Part of a small language model's weights.
Size: width 128, MLP 384 ReLU, 2.92M parameters.
Architecture: biases, tied embeddings.
Each number is 50 + 12 x the weight over the matrix's rms, rounded and kept within 0 to 99. Layers, rows and columns count from 0.

# v: layer 12 attention value, 128x128, rms 0.0408, rows 36-60, columns 0-63
# o: layer 12 attention output (transposed), 128x128, rms 0.0765, rows 36-59, columns 0-63
v36:60 19 55 50 58 53 48 61 67 43 38 45 52 43 46 65 67 46 34 70 45 18 45 53 43 45 56 48 59 64 55 44 54 41 62 42 63 50 42 57 34 36 60 32 74 60 50 46 53 50 70 39 51 75 34 53 48 58 42 41 54 30 68 37
o36:61 48 60 42 44 55 62 44 49 49 39 40 51 44 62 60 44 48 63 43 44 56 67 54 69 38 48 69 53 29 60 65 40 37 58 46 47 49 47 77 40 66 50 59 50 50 45 73 55 55 48 56 52 22 40 58 53 48 76 39 51 65 33 48
v37:47 47 41 63 56 44 53 46 41 43 45 46 57 61 55 39 43 65 51 55 59 59 47 52 50 40 61 49 53 54 57 54 55 61 43 63 39 52 43 31 28 40 41 55 51 38 37 61 63 66 58 53 29 32 45 26 58 46 55 48 66 44 40 49
o37:44 38 43 50 45 59 60 42 49 62 64 51 55 40 49 44 53 40 49 46 41 66 57 37 48 55 40 51 50 52 50 44 40 47 59 49 63 63 56 58 49 56 52 45 44 55 56 41 39 43 46 51 63 50 53 50 43 56 51 61 48 40 43 53
v38:50 52 39 42 45 60 33 49 49 71 58 53 40 38 46 41 57 44 49 56 55 43 48 52 55 48 61 48 45 59 56 59 38 59 45 49 36 72 47 54 61 59 46 46 55 41 42 37 44 43 73 47 58 39 41 38 47 58 59 56 43 45 43 56
o38:53 54 47 33 58 49 56 53 47 50 54 48 48 50 52 57 37 50 44 49 49 61 44 37 44 53 43 37 40 57 45 42 60 45 48 47 57 46 40 32 61 46 48 46 48 64 53 57 50 46 46 54 64 43 49 57 58 48 46 57 72 52 50 53
v39:37 54 37 51 47 35 64 40 50 45 45 53 60 51 72 48 44 60 52 41 36 70 50 25 36 47 56 67 39 54 56 51 57 29 44 45 36 62 31 59 60 52 47 40 65 41 34 42 52 58 42 64 35 57 53 49 39 53 58 48 37 40 40 52
o39:58 49 44 58 51 53 49 54 52 46 53 42 59 52 36 48 49 51 56 56 55 37 46 65 57 45 36 52 70 45 62 40 37 37 47 58 60 44 47 59 60 45 36 46 52 49 61 50 30 42 49 47 58 48 54 45 56 53 42 59 65 59 69 41
v40:41 61 40 58 33 51 43 37 56 54 68 44 52 42 47 59 52 37 30 46 42 48 59 59 59 51 48 57 33 47 43 56 48 62 75 40 68 56 48 38 66 40 45 54 44 44 29 50 71 55 49 60 57 57 58 49 51 61 47 53 76 58 41 64
o40:40 58 48 43 59 51 63 33 35 66 43 60 39 61 45 46 44 59 54 54 51 51 55 53 38 59 51 47 40 54 55 47 59 61 43 38 48 56 48 50 44 52 66 43 50 66 64 48 33 38 49 46 52 41 45 57 64 53 49 49 50 37 46 51
v41:52 53 39 37 61 61 48 50 52 70 51 48 47 68 40 56 26 56 54 52 36 67 58 39 53 61 52 52 49 40 71 32 62 56 57 48 44 50 49 48 52 74 56 65 34 42 42 48 59 45 51 54 58 47 39 60 56 53 36 57 50 59 56 43
o41:55 51 37 71 61 42 43 61 50 37 45 53 50 52 69 27 55 48 53 52 52 39 34 46 39 40 51 61 52 53 49 47 44 48 46 49 50 64 60 45 52 19 43 41 51 52 54 42 45 38 58 51 52 44 53 47 56 43 69 46 47 40 41 65
v42:72 61 56 42 56 67 53 57 37 58 39 46 40 60 46 50 44 51 64 49 57 62 42 39 43 54 40 58 53 52 54 62 46 50 53 55 50 54 34 70 65 59 68 40 54 53 40 37 61 57 48 40 42 50 59 33 65 48 47 56 54 51 33 47
o42:54 46 54 59 50 47 46 40 51 38 52 48 42 47 60 32 50 47 35 43 44 67 65 57 37 50 59 66 45 43 44 39 53 48 60 51 39 55 61 39 34 34 44 59 47 49 46 55 46 42 63 43 55 53 59 59 52 52 48 42 43 45 55 74
v43:45 45 58 47 51 58 49 38 57 49 59 54 42 67 71 53 63 19 65 54 33 44 55 54 44 33 31 59 58 40 44 46 43 57 41 62 33 56 53 41 47 41 74 55 48 54 49 51 58 33 60 58 57 39 47 65 43 57 37 54 58 37 44 48
o43:50 46 56 48 46 55 46 45 59 53 51 43 39 48 38 64 54 62 48 52 56 51 39 40 55 58 65 40 66 51 50 56 39 41 57 58 57 61 22 59 57 65 39 41 55 54 40 41 36 69 32 49 50 61 52 47 51 44 39 59 51 61 48 46
v44:46 52 69 42 33 58 60 41 46 30 70 56 51 39 43 53 44 43 46 33 54 40 50 44 55 61 62 48 65 61 44 47 55 35 61 52 63 43 34 41 46 63 61 51 62 45 38 52 26 33 41 37 50 60 45 47 34 56 49 53 61 49 56 62
o44:53 49 41 35 60 39 44 43 44 66 32 45 57 56 39 44 44 56 48 53 55 45 46 71 46 44 52 50 45 56 58 55 52 69 53 44 45 54 54 46 54 57 49 55 43 59 62 48 66 56 56 59 45 54 47 41 55 42 58 40 58 64 42 51
v45:40 60 56 47 52 29 47 37 52 56 40 38 61 44 37 56 42 45 64 43 79 48 55 60 68 54 48 38 49 58 58 43 37 53 54 55 51 69 45 46 45 39 63 49 39 46 50 43 56 38 54 77 62 50 51 62 46 33 71 63 39 41 60 58
o45:43 44 37 47 49 54 64 59 40 58 55 78 43 53 50 46 44 56 49 57 47 46 26 45 43 44 48 51 49 62 46 60 52 46 50 53 60 39 48 62 40 49 53 52 49 60 57 46 61 53 43 46 37 45 58 43 54 49 54 56 59 50 43 43
v46:53 55 52 51 53 49 43 34 52 36 44 71 56 54 43 55 56 49 47 55 56 55 38 36 60 42 46 41 58 68 54 51 59 44 56 65 54 48 28 50 60 65 56 39 59 51 37 56 66 53 47 16 35 46 46 52 45 54 57 56 47 48 47 37
o46:66 44 41 52 53 48 49 37 54 53 57 26 65 30 51 26 40 46 53 43 43 56 54 57 50 51 51 56 28 48 61 58 44 59 52 43 60 55 60 59 28 50 30 60 48 60 53 64 47 34 48 62 62 43 58 54 66 40 51 52 42 50 47 73
v47:55 46 40 61 48 62 56 33 62 60 42 38 46 63 51 56 52 53 52 47 56 30 42 54 38 59 56 67 68 52 39 50 51 50 48 39 49 57 47 56 44 46 39 34 61 50 37 55 67 49 57 41 41 52 55 42 26 51 54 33 58 47 60 51
o47:57 45 51 58 41 56 54 62 54 41 31 40 53 54 50 57 38 50 52 53 47 41 51 41 59 40 54 49 63 58 68 43 48 43 62 46 46 53 48 54 47 64 38 52 52 46 58 52 28 60 51 56 66 54 56 58 61 57 57 53 53 46 48 41
v48:52 41 55 43 60 60 49 32 33 56 55 57 44 52 46 57 31 59 48 63 53 55 32 58 63 47 55 60 42 40 54 40 56 43 37 54 40 47 68 49 44 45 43 57 69 50 56 47 41 48 42 39 46 62 42 49 48 45 57 45 55 48 64 56
o48:61 60 54 51 38 53 43 59 62 50 51 46 64 47 39 55 60 36 61 49 51 39 40 50 68 45 47 38 59 52 63 43 34 47 57 50 50 55 41 52 45 65 42 30 54 43 54 48 37 64 54 59 59 45 56 44 40 52 53 52 69 52 54 37
v49:35 44 47 58 48 53 64 56 62 47 59 48 50 52 49 43 53 50 49 43 52 33 37 61 45 67 59 50 64 46 52 41 29 64 42 47 57 39 54 52 35 35 44 61 60 44 70 43 71 47 48 45 57 43 56 60 51 62 47 46 41 57 55 47
o49:59 54 55 48 48 52 35 45 50 59 42 57 49 42 42 53 43 54 60 61 45 43 60 39 51 47 51 46 66 47 48 51 55 47 54 53 47 40 51 46 52 58 57 43 52 57 39 44 41 55 49 58 42 52 60 36 40 39 36 59 54 48 51 43
v50:63 34 56 41 44 57 59 60 56 38 23 47 51 65 58 46 41 61 54 44 40 47 39 39 48 34 34 48 51 49 33 59 52 42 38 55 53 59 45 40 32 39 42 27 57 36 53 33 54 53 54 57 47 54 51 43 57 60 37 37 48 46 56 54
o50:31 49 47 68 51 48 55 30 45 41 62 47 46 45 51 49 64 41 55 46 71 47 54 57 63 50 63 56 59 42 68 43 35 32 65 40 46 45 63 87 43 45 59 52 51 44 47 44 54 53 53 42 52 38 53 54 57 65 68 42 40 64 50 46
v51:48 35 60 68 46 42 56 51 46 49 61 48 58 37 45 63 45 41 44 24 48 55 52 66 62 41 58 48 44 49 51 41 57 61 63 66 59 66 47 53 52 33 41 49 44 56 52 65 45 47 54 49 58 40 57 65 39 71 64 34 48 32 78 34
o51:39 56 37 45 57 49 63 52 56 54 40 32 41 54 48 44 33 57 55 58 61 42 55 42 47 42 55 65 48 63 44 59 41 39 55 46 54 46 52 45 56 57 69 52 55 52 41 48 47 70 60 48 47 53 57 37 54 32 41 58 49 64 38 52
v52:36 57 52 64 49 49 43 32 56 67 67 35 46 59 56 46 53 63 36 43 54 44 55 52 45 28 53 69 54 47 56 63 39 34 46 55 54 53 37 54 57 41 45 36 53 60 52 59 43 52 43 59 45 45 42 55 53 46 67 46 57 51 51 53
o52:46 39 45 47 46 59 62 40 32 56 48 50 63 41 50 42 61 56 63 38 50 40 52 54 48 73 35 50 64 54 71 47 41 56 57 47 48 47 59 52 50 64 39 50 53 51 58 57 47 48 40 49 48 51 64 58 44 41 39 36 55 57 54 42
v53:41 62 61 64 44 35 49 53 37 47 49 73 69 50 46 37 37 53 33 46 46 69 78 54 49 41 41 35 37 32 55 51 50 55 49 53 44 58 49 18 47 39 43 53 57 62 66 47 51 49 59 45 50 44 66 44 50 65 47 51 40 60 31 43
o53:43 55 52 50 62 49 47 45 31 54 44 55 35 54 52 69 57 51 56 49 54 57 51 64 37 68 51 40 55 51 37 51 51 65 42 53 63 41 50 61 49 37 49 50 45 43 58 51 53 38 31 54 52 54 44 48 56 38 35 61 63 37 71 62
v54:51 48 50 68 55 30 55 61 79 45 49 44 59 64 43 53 43 58 63 37 48 64 41 40 38 62 36 42 45 64 42 61 43 53 60 61 58 45 35 58 53 58 43 45 35 39 52 27 38 58 44 38 59 44 47 52 37 44 52 54 66 50 65 62
o54:39 43 40 59 45 42 57 46 36 55 42 48 55 44 62 41 54 43 41 54 52 51 60 59 45 41 55 72 32 55 39 41 62 58 55 46 44 51 62 42 54 38 62 60 42 55 45 56 51 28 65 48 49 44 54 46 66 58 69 31 39 53 34 54
v55:63 38 49 64 51 62 46 57 59 33 57 34 50 68 46 49 58 41 50 63 48 51 41 60 41 55 57 56 60 69 47 59 34 44 41 46 52 56 27 32 56 36 35 39 52 49 35 68 49 39 57 54 42 55 54 60 39 51 75 58 52 40 58 63
o55:39 63 49 62 46 49 68 42 52 50 43 49 53 49 54 56 48 48 61 59 57 40 67 44 70 41 45 70 53 50 53 55 53 30 53 45 52 47 65 77 40 57 61 58 47 48 44 47 48 60 35 37 56 37 46 47 48 60 58 44 42 60 42 40
v56:43 46 46 51 65 54 33 47 55 28 47 54 40 56 55 70 40 54 64 55 57 51 46 54 39 29 42 55 57 58 44 55 52 38 61 68 53 62 53 66 47 46 52 44 40 41 30 61 34 52 59 42 43 46 49 33 58 57 42 54 55 39 40 60
o56:61 46 52 43 51 61 58 51 61 46 47 31 53 48 54 38 50 44 41 42 50 62 54 43 61 55 60 45 57 37 57 54 47 49 72 38 46 61 41 54 38 61 51 64 60 52 55 40 53 46 42 43 61 45 42 58 55 51 45 64 36 58 62 69
v57:59 55 60 29 55 28 44 38 46 16 54 48 38 62 54 62 31 38 57 52 49 40 56 46 53 48 50 47 53 54 42 46 41 43 52 55 51 36 57 51 38 71 71 49 47 52 47 70 42 47 61 43 52 54 36 39 61 38 53 60 73 51 46 59
o57:49 54 54 55 49 52 62 46 44 62 52 49 47 40 40 50 60 50 35 55 43 56 58 45 66 51 57 67 33 43 38 45 52 55 70 47 46 62 33 57 46 40 43 49 54 51 39 51 43 56 44 46 50 39 43 52 55 39 55 43 42 53 39 53
v58:50 59 51 49 66 33 50 52 44 53 49 54 42 39 38 59 56 40 43 51 51 47 52 52 45 62 34 60 50 48 41 72 75 34 54 68 47 31 66 49 52 46 67 34 56 51 44 51 47 51 46 42 44 56 47 52 59 61 67 50 61 40 69 29
o58:62 46 67 55 44 53 43 28 50 46 50 50 66 45 48 41 53 52 57 44 42 44 48 58 56 48 47 43 33 29 54 32 50 61 60 45 43 44 39 51 43 69 51 50 61 52 43 67 36 55 44 52 48 53 48 58 48 48 52 49 53 57 50 60
v59:68 55 45 45 34 44 47 46 41 45 49 43 39 49 42 60 39 52 52 49 47 49 57 61 63 52 56 50 57 59 55 34 66 57 55 57 51 58 60 65 55 51 49 58 51 31 68 49 32 43 69 41 60 72 39 38 61 37 44 56 47 39 35 51
o59:53 36 58 49 49 53 56 53 53 44 44 44 45 56 67 53 49 42 37 52 39 57 53 51 49 51 46 68 29 52 46 57 55 48 62 48 37 52 41 32 44 48 49 60 45 55 41 56 65 39 50 61 51 46 45 60 58 64 53 36 40 48 54 74
v60:38 53 55 47 51 74 55 62 45 68 43 59 58 51 48 52 51 46 58 56 61 38 47 55 53 52 65 44 39 61 35 57 45 46 56 60 64 59 36 49 49 61 68 42 48 57 56 79 59 38 47 61 35 57 54 41 44 32 46 40 55 59 52 57